Weights of a small transformer language model.
Size: 3 heads of 64, 6.7M parameters.
Architecture: rotary positions, biases, untied embeddings, attention and MLP in parallel.
Training: a variant of SOAP for these matrices, 268M tokens, 4087 steps.
Each number is 128 + 24 x the weight over its row's rms, rounded and kept within 0 to 255. Layers, rows and columns count from 0. Numbers have three digits each. The size before them is the row's rms in percent of the matrix's.

# layer 4 MLP down (transposed), 768x192, rms 0.052, rows 708-741, columns 0-95
089:117162091133144143124137149142117103116163130138097150123141100111105111129148150100142072120142087145113098078168149104152125138056134092109084162131143141118101107120141113105102170128154137150161091129132121170135160090145130143092111126120170169111088130121131133146090152140141155127
085:099143127132140101114109084123156100171151153104114172120196127130145100085104119123133133164153145095127096139128145168177134122143148138133137123171131200129140118126129111147105182130128142135092148166117082139134140134098132099130125135153121096123119090138145137153106121133099115172
104:078149130119130131100088111169165117136120148147115113099131110062131109153152088138135110165089135120143158101130132112087131151121127137141154149119120113096116148103156083180160146115105088116125122126119113124112092132131164120143137128135077148109124169175128177143124150104139161098
091:175125112132118141114120138122160148123128109153170156130118150144175117134151167095195155145112115099120149095156140126177143127119167160111090124147134127129128110146100111104132118136125136130118072143166143153127117086080091072103077146115157104107083133103127116117105139099113147127
097:102145091129106125156111074142113157151179141153150116143126122072118150151146114150141119111149114114151138147135136137137122085172109095161146138110126133107121102076125101114150110103118116122130152121148154114073129137097111132112088086094138123116097108108108146152120151091149130182
110:130129107157139149127176140142085118098129126094109161171146130121137147160106109065165105104137112149125150126141160146140074129109137098145160089112151138094129113100097148112161145111114188101093120121127153117099133113129165133087155124142130123141140103166176158140127142108106113121
112:113122121115121128069123137109106111127128165121155138114129119158135135137143127157126098099108161136117156144122107140128158126116150130158158127150115138080163131132117089159175099119076147136133135116125162092140139109156120133103142137162155136170151150142151120137058147166109086160
092:126124126141146093141141114128118124151087116135151166056171119095117131157136164124110140156128107165141137114147106115115081139135097157122129166158118069127137111095076116111107095109111134180159143131117171125155153121131137131160085159108091121171174145130092133130121085101116127151
100:103141130128127139144102113123108131120115106123145122107132117139132174095112106118147140126098112130121144102120109125077116149127104130099119118111097133143121093182096098177110088179119145088106096105113158164132126099143186109128153071123090115136110126114107119121110113161162166133
100:116148119151125162136155123108129139147144104128152104130131153139104108152192127074121105156085132135115144063143143150155194129142104131140147147108125113120141091160147153113114087122132128118130181148099088119122109127105138139130113109152156127100119152087146146086120133152115123112
106:119129116111129131125114126139153110151131171127090162122079112159099109112130131158099129122107101134162123128122186166133147121132130156148141133197117136130133108135090119102099093082152123135169105108159179156101132084133111151108109164089159116170095152163112134110145103121131098160
110:102098151126131088170120146137118151137105083103119158129115105154147141105153132107109117123102126157144145109100091103116142108126084105124107156154147110141137144141135116104170101126151105135107112115143154149117118116087148079111135131102078119105150121138125139132155114140126161091
106:092127143191111078160119102155126106111131135135112151180110103120109148163147124164160146151136121123117144077109108110091119094153147147153160129173085137130146129112099131122143142104174153103175108115159125088109160157116117130140102144145156149125103117131135134178138107150158098146
108:103125092141131133094131139095138123115133107146125122137134124153084105123140165094149148113157116153110151114132103105141124115079095135130180148127126125143159086151108146117129148111171131142158134136123159114158109096112144104078125138089152128166128136107125130106094138100140090116
091:131160114136139131131158128118117156168137134131123155173166137113129133145161127170114145122118087130127072140103163124138134098126152093107137116133089136143126115086099137136159121150118117118125137116120132146108125173135134122096103166139175160155128128179091122127154113095138089132
087:153100113130148117083159088086128150111159163151127091116138125133154188121156128086128092142106128076124112145110155130117112141149086104123145118147101149155089146105103137074114102114137150147127095140131164122111136103130152115115130105145118106091129115111123163107075111154081115162
098:180111129105133128096121176103160131112115120159142139144152092115127131126147142129143149115124147139114141140124158117131105091185109172100106109146131119136152154105124091112145079096120107111115176158113145105127127117123121148112126110137103179133193094126118126079101117114133133058
110:096117129147073091107125125150141113145098113132137110129099148128141130137125165143130105137154098120179146109115160113098128105150093130098178131119126120129136112108138157100146178158147100134128119116150110083138078126121108124135114105165170143134145123115177090109150101149114151121
093:115107115100112152103119093111081099134122152133141125129116142130109094120139159163136127148141149119110175112121124139127138091122177106130181154137141117156176090098169147144110072146143138158155151126116094192170121126098109152114102121127105149073113107075097169127165119145131156135
098:140120108131138159146102091110134098145110108135117100115090129119111080108143103096167140159157124146150116112129119122120150142156133106140111109122157112150148106149139151099120138142170151099148125086092126126095089092158120171122089120088122139155120099133121158158133144135159163144
096:140116107169157146119119146128130082083122136141121167191122150140117114149132121099122119176127141122129122126125165156124114142135105158115177151152118095157100121122136136117146097097161173107138176163133140134114131172154126111130112130134122126105098114114145133152121105122134119102
101:112112083173091129119136142121136110146153139110130145162124148127135125152106100124155185134146112150172092119175170134128079170072126122148086122130109150135122134109154096081156157183126092121089147135103119146125138132149118099134147179158125100140089137135142163138095143137108164102
099:102114118157126105154154103137138118119132155151075122141145130153121147137140154118149108129135111111149169144139145146125155151155157120107148164151149154151101140101128129135084138159146146110137130127141107081153104096092123121107087162081087157104151104157080125130075134146092141135
111:161131109119121141162079106156098109184113122103119095121140135096070129129130127120116141172133123163145147120121147121116156105061122189161123119132148124147098110132103174139136125129138119148128143149125128136099138064114163125111130081127128134152134122187128138071115158149110187145
090:169120086095150161119129164108073111141101137129118113092159132099085137134115123121169117153138127126157113115163105109126156173143162139148098115139093145132121132108114129123132108136089149102162180172118139144130141079115092164137135162110069147146063105125150108128137170140173124177
111:110133156111125128123132172109129111128179178139142156164151102113109110157109159131175119160105169135164092136119131147156147176140143148102173125139128148147151116132138103132114138092124055118145153127120123103175144143179089137118113139147144146169137103124148145158166148110133094134
099:153135093135103136119120135140121136129066148130142129153124100116108121149130127131126068145134116136090134145105105105112169131125116127146108131097144148122117139135157110080148146137122113166109198150124132142104154133185121110147078132093128098126176168181120130130129126125093110096
096:136171158126130101153133120118166141115111102136122139128116132096166139074133142132162125150157127163174093181124093101077104141127139074115109104110095147158132100144119142095161139135157129103139134120134125129138099125137128095104170093142169124154114116121138146152135137090159140103
112:132125128121077120160120114114101149124116144127126124147138148149139127090106091166108151110137126096104157127149096076135125100123145131114134097105087138100114116113167153119156141091158117081162141152122080118163136144103122151115156142132168117119126132102162083142164148107171107111
098:095109135117116113156137098183095096114144080077109131101117125132165124143152140177116140143129125096128126078159140134125148172161111135180118079113122064128149113145174126083095073111171147125149175155118114152119125123163114120142132154146115117131131098086134125122135137136115141142
105:092163120133087149126124168090130099133140155098132160162147139105137115172149086103116160127115135192155148161141124116107132148115147103109170120115099163125142108109125172104097104106125113148109114122122153126169160172137118146137121129124142119154132135147179122120162143108141074148
085:106103158130142122146133148167117128143150173149106124110124152129143133100096153136156111134126146118138157158159135117175149153154186194109171156161161084131133135128129155140135142103128155158163119101134154112134104098171103132138138099122170149137068144160133119093157122114152108127
091:099124134137127134161107165080145094143110094122138161130157111138114142126117129112129107128162173192141133144125122137144166110103100162105120141127130119136117157126154128126114108192115150149161166124148100092150163113117066137093157169133109156165089136149116139108127151150102082126
115:152077135126144118140121117097130102119107126111112116153124154147126135127122131120157148093106140143107108113144141127164156120117131114107139123106147111101127161199166162093129178123136151132151149124132124080116109119128178157164109105134086151125090154143121082099123129148153134153
# layer 4 MLP up, 768x192, rms 0.0522, rows 709-742, columns 0-95
087:139110149073131135104164154143111112093118115134126092090133104165162121134133136115118110128148115153144079070109151124155154088151120142144130114112106112122130128114126101176173098169128074109107146115134108115162156116150117127078099118143129131117104121106116125153123127121110093112
104:113128116140128109145160131135084128149153145144117140116103136125133165119093119129111143148171157123127079131090125094121165119133158122118142133143135156128144116121157101109112144102106115115115087109127107152108125168097084151154111159129104075084135108122123113158178138134125138130
095:126101152135155129149119164151090121164132091110166114153149168155106146120109145134138091128108136168124190124108159151155104160112131155098100114116128100092134139151097134148133113095140129088131125105095135111139126101126136104137080144155135095122059124095148123088125110135136140162
105:058143089134157118112117135167111098147128153133147148162095113125121156142119122134138133089133173120161089135144128091135106109119091129129141137155150100149098146165117102110101125190123110115146107098118125167086127108184093176095129090098111146114126099104108139104137097118114116114
107:140147126133156132093119104130112134130161115130151141135151100083151114129121133073148139132099133139139135117093160119180107135148120097150104121120156121105111116092137112139137112122137144117107117051131101155092181108125082134131132129190155158103111117126112079152118127119101126107
112:116100184080096107144113096160122140151122138095109122142117137158131146109127155115111114149148155152168096111083133164165083081135099118159149163182113163096104151118102116125130086118161135142117154129127192099127124110134142135108104112145169157134143124160105111157157111103105107112
089:115092097176120092087127144129109160144121136138100142116124109119099145122199137115154135109127163110112146130140163113147122127124147127147185117142091106148113133113086137093133172134148165089152153104141102130107117142111132171118122077155133123145126130133124115101122129086150119127
099:158141117166107148132146118146125129150110141090123120144157127144157129105143111112158139108118112140111108112184136105142113133087083101131141164130149141127120118090146117166124092108125078099186142094100130112160091146175189145150149124099121162129101115163117067125120100125144065162
093:116146102119128104076071153125114134143099162122112123140112098154142116127125118091139136109145164135143124144153106119091093175142141163139082100107139115113153128132091116141121118106095164132152098088145122175139152140134105122131129118102115117143162140182147097114127129100102132091
115:107158097116139102168120113137111138146133162141106135104128145128146101112113112165155123187111103099124133134110146152127127112179104150138099153129176162094160162085119169155107152104150108142124115106148171139141100106108117184105135112100142122111077144170117142143139095163102119149
090:131108148157150131140129125142144154120092093169144146163123095157159160126131154144101119133106094107131164131121145120132135112141079129156112143170165153154158143080116103134137097072145068097104105112155126148103121116149116101126126121121097135130152114191154142114150109128135131111
101:146158109135091135134148155144165098154135165108077125105131190149099115121128166122174146133140150109135134108081132155140120109138086117118168177127123099115114175075135138097125139082122143142159115125123115138140106108119116138129111131126167074133108096125107103163106152129161157118
101:157089147099103100110132111130105147137119099148174134180148138148166083168144119122093104130138154150119124142156133100151140141130138135151109147112146130163141125157138175108067143115158118104113132154137109144080148089121124135109118121150168106121109138115158120143162114113124139122
099:077136094093107135111101118099111109133106128086098131177131107132176160149091124193146125126078158074164126164140110123138151090106128106154137136114080129151120085046100113104106163096118118123109118112087151108120106135122150132106111107154125129114119131154130132088107102135138129117
088:104166084122130121190136165122165119136109162144100134128114110126120143157142108160135150146124128188112164103167161095138110112124103144155095126109132084113133067152114092177160130098139144095106170132158114132186125159106135145140128094101118124160162109145152130095163107063114092107
096:105133153119106097125107150107092124151115107161108104151130146150118155113159097096117114132119128119112148118131125132125181122134116146152093171203122102117093114096114122154119131134130107141105113118092168146124091099103145115116100135155155125166096067163088136164149123076146112099
105:136156109086103096132114148083122122150092134132116149147109133142139150149151169178118111114104133172142105147108124088127141155107123125088159101066100110151096134097132140140159117122151113113133096088181167080119100127139083134098125124150103104138068103131115160123135115144091102083
094:160149186139155142103113130132095124117091110097147107125134100112123122119130111135167112136130183129118198095078184127122149079128129076135101118153171131138127117135127156133127130154101096135100075124118155119149143130098125132103138097167106114127112083112130124133158163084138118134
098:090104155138090125100112157142159136121140124164147137070154188103112166163150119133117124132110113115129081125115102127126095120125076158156132146143140112152104179128128147106138146100123113109109084152129112149119153124118138113147169111162119113103152147120173097142145131140130147147
104:145122152128102140158149146104145090156105164140124135124135142135146108116090126115111080186152124146125165145124168121109123161117115130138153149133100119095110125126146143134116132098090154108124129116120111113125126101117139129163115146084075129121114092080087152151121099146117101102
103:148120138146132143097172140108121145108093090136114173104115119134132184146149138109099109120096155118156126172141123130119123091111136092166067132154137110112138102129141145108170166130116103149095111118091124143109105135112121130150153093163095136127171142143131124137145132089094111161
101:107125156191113093141140140136171098091129128115127180137101080066144091118138112147106135107126100157139118080148097115148128095135116166105134156104149108140136112150173159154098108117120132125127090122141148129164162116135131148140126136130108107122151135077148147135146133139128121121
108:107095115107097161098100119130123145140155117070118087166187133165163151152100125162147121177100133146142110116152150164101133128128083131147091152107107115135134160160089114102093151106108131118147109113147161132126199116127095159138162136147103110110122116112170129119102140107104126113
100:135139136141142191140136155143120173140088090167145062127161148153133111120107122112077102122124112112063101138094137077117125108088097106112106125126159123158149098141146109169166174123128129114132074161124118098140130198133096136103130107137166119131133110101154119108125129157114090109
107:137120126127109118120132135114141136168125180133136162161139198111144143136118117143154146117129156142107134158158158167162087124119106136066125087132149145141160138099097176077106121126153141091136130149152138126153115178129136142105108094082078155122139166125113130126132140145099147123
100:100114089160133125164084117127122119167111122077134108100136097137102123159137150096111067150083148137136186138112139157109137132092163110105130126148151102147115128133187149124135128120081127101139151110125150162117100127163123120117135111127153131155146139115135132184133158158140092116
093:107138108154194086125119125117116115078168122150101175142111164145166117120121158118132105138177129129121095086118114137128102160143126133127095172135135133113174184106132115138142122113113134134144150146135165139146154183108128116093132086102138136134138165130181124168148138115089136114
099:124145109067117093138143113158136132079117170114096148140123069128115112119135120099089133176161184109154162140178089111153168140148128140182098113178130143106121108127141127132148109103131074146119137115142136117101150120096068146146120101136150101134105110120163128191140108125133116149
098:139093157109150135167131125146108140151141163144138130139139087116131110131135117114106122159143150106082086115117139137105146098104106149146100108130121149121131160115134164131108095097169130123088158148141145154121116120172145157134194112124129102096115132100156088187122113150148093093
092:162169169143126126151133138136119127120169152129159152134142136128117130140128111123140129125111155100124106181160144112125125140126162115115124125103120158181149118143159142117149103124167146091106098092102096097165116115166065073179090120120140177124116158132147110122176106096119103134
099:148116084109105144112146135100132125112114126158128131162120113113147145114114148177127146164133163112144158075123114133113154101122122126140099147114178118103138156120165101098119121096140099101139161144138100122156165136149134090134137160123096107111154082157115156109129065159112120128
096:105146133112106125100125118154101125097119130127116128108124133151139105115151142126152146135101136145153141149072030125158107117112149115149132101128089127124123124125139164162115175084125139091181135165094118120150160106105143132164077122127155115184126083139129122131162111124104172136
106:144138129109111118112126174148132052079146146162098116147183126154166116120130138158151092113126141084131165100146146186126134120099106121130155163142172108112126098099153159147120137080121133113158159129136181151129132131091114158098139120136116167151082141107071143135116131179126115113
101:088137110120112160134140115127126136088081156146132109146116142144100156111113127139082123122127161138135147106112179099114117126120106177152116120162144103104114115113131094139127158125176133099110110128159131112099118117110104169140200089121093142096120136092105145134135099125112106145